config.toml
n_kv_head = 1
head_dim = 32
d_mlp = 320
norm_place = "peri"
norm_eps = 1e-05
attn_scale = 0.252
bias = "none"
init = "normal"
lr = 0.00302
lr_head = 0.00717
seq_len = 1024
doc_mask = true
dataset = "wikipedia_en"
Each number is 128 + 32 x the weight over its row's rms, rounded and kept within 0 to 255. Layers, rows and columns count from 0. Numbers have three digits each. The size before them is the row's rms in percent of the matrix's.

# layer 2 attention output, 128x128, rms 0.155, rows 110-127, columns 0-127
113:139131125122110078047064181144130196133138154069102122114150076180129128179139080136088150139101107144144131125116143112150098190156132165093123132105126111138105114171179097130118135162105158070142061137113137091083121177207093109168105122176094141171130207126082090171086114133142138160142141077096159140175158118119071128160074139111103163130126087157166109114145148101137114161107
099:120093158142050133081156124078149154119126198113150149119167138105106106120110049161073079060139122123109105120114124121127107171125135126107157058119153139114131077119096081141092122103140172148115141171162138120131155124104112109108129167109160050179108162151115168169148192100177151076145134109133136114131140133201140102138152071127186107092159126098137204096181114097114157179101
102:159138137107065070161120181082167128123105090150128166119066128131088128098102120129135091172153082081130088160160076116096142149167156141194106169140177145066103148153071113115093203124102094105164136214151151130078142123159115146129135105171111189100166114134176134173126141096106153105116150137195131149136132093157136096119098164151116059081116173160150129129100144165131129095104
103:128156168092151112220178162132132103131084048095129072128138116119127161143120156166158113119158128125159087231108070114062138161129129118151116109088136137118130161111167172163136162120134138146097156124131191103141163114113086136104111148122166128167077165170080112179091141135146098091125056137163096142072081123053101135125123152109157140085081166105136174150100131123112134100150
105:147090116099087149126159108129147087084131157175160186144152138107191092088159124075108109125142098127135157140157202143081140118140179128167117112101120113126131085128145122109134162138152115137116157122115089089160170105089144031089156092094166167171085173107151100187137110123076135168097062112131116155108099121130141091117119087154150101230126188137155156190101118152118097171141
100:142112132101178114150141129099100059105136126110114064128183238088136098110150064135205166144121148120124124177118135057103135063167170096141134128153070138106100157115114107185101146121103158147115149084108161145126134113159103143118117142150153069156126141081165095125150148100144095158096146138131094116096172146089142153088147129082096165102074132194122105146152122172093124200108
097:093092142118117075132099095120104098121159187058161174118146091126144094235160200099083135059124112101139147110139110103177102160060140102150090138098105085146115130105117111108135063124104114098126107094103104166147070111165092059140130106148155189139191115124118077128155170192132127081136124092121120128122098073157140153134169103163071138114129144152122143135102126091126119149103
095:123084110167146095157163164194160111201144191140140095148161072162074069186166080103082163167155123152120094106166188116107114077094144127138184123119124142135165091148073169087128142137161123123090094129138122136153123129174136138097104042148159110139107108132138127118154145092098114168112131178145088101081097126149189089165160172151143159124098113122196082130124129162158144106127
101:142150160105107109098144117093094159176137162037092115124085189119170096084162088177135146129077104091100068115110090158152107121120148155123127158136118136134172164171111111102110184130120121167157115176087110142124103203162228120191186126079093127074187104141063131101114176148109102178134138114121137163179106136131137135140138138149114138146089088131147113158160158087118133136138
096:099139121192075137154146130131181138115144103138084136101128138168170089143059089182141099126130109169131121081094149109108143121171114090183177130114192122125111137194121130138177131136040080133037150181128096054181149165109100159170134130147137131192109136085093171146102093177110172128160150110107166109160150141150117147086121069117106137108163103122144151096153148108134132127101
098:143128189037110166157161128111071170094149126121185116172112157136117109082183113142166100115097098101091093182159098102187134164097142100126134092147106120132148099144064067135164136121131117148103106185129129126175122145114117137155168128052207154146131135166084132077131126136156149159173144147150085113108110102130094117110161117080214101102106155148143122163138182169082142130152
100:054158126113077182139099079084026153134182131065151149127081121096127166135175130146121168106180134136156160097143079135152093201126134087074163103093125089106117127157086160139128183175145111157156133113129141159085146126155127143156130142173102140151103173112057074080117171096087123111116169092150145132099146139132129108172142156062077141134174109120156108131119119099117113096115
089:126073132099124091105066111126195131141137121149138140113054100149170178072074133117115066127151133151152104151140094115139159146106094109119082162113156130151152097156120124151105116149132147115103165083125133163110078095147213170107119193118086149157095142114098167097076171114083142181141157071132116087090110108150110112100141082122164116123111082067194067155117115171149084144078
092:106107162092120145150140172146075148116143141119159143115138152096240131173184151069148130096101105135093081152111139151158116160102086117127063112118094068163130144112087060068106078141137086102149093187136162104133134170129103144092104127213137162096148145164111169181081162150151103162161114120151156152123135110155141096162132124173087135110122120115101145096079150167087151147180
099:138135171146127095111082129128132099153092098187099088072116156084161145109112147119177075096164122068123159129166185124162172090111131128137124118144118143110127137114099105170104159105118147183192153090200142135125135061140158083096164150110051124097142136094173196148130105101164176149089131126114106110120149093146133084132165093149185185163130143112180089178078103175103104109097
096:107099150183084138140113180110115170162184076126110068130114205154142155134092096171151144056179123152112121151147154098116140147132022111137080090146139113178147076133120133179167117130111123139149130090154137041114138120149102185123137150121102130132067122097077160130100143166096171145119097117093113144166136146124089095109161128166174129134149043110167107112126131110140167175144
106:138093130155141086137131143184081174140147187147173084152139115097137083099098102146151131190146167123148172108095110135072102108089092111201081151074150144168106154119178190128183164132144132137203078076097143124135142103098120178123089128173088125146148128103122152129101092184118143160085105179121137135152142122106162139165142069172086144105106081164121124100102146117047131092133
095:184150127160079118126179168144039102109144111113157056152171157211138154122134118168142167071110129103122150129135094108106109115131080127104095151106093133112161114128104163077080132127078120110116192159089085071101122146119182093132176199123169117170105091193089139171182089122161152109138137140113150152131119130144108179145127142123133140093136180149073150132130173167154143114175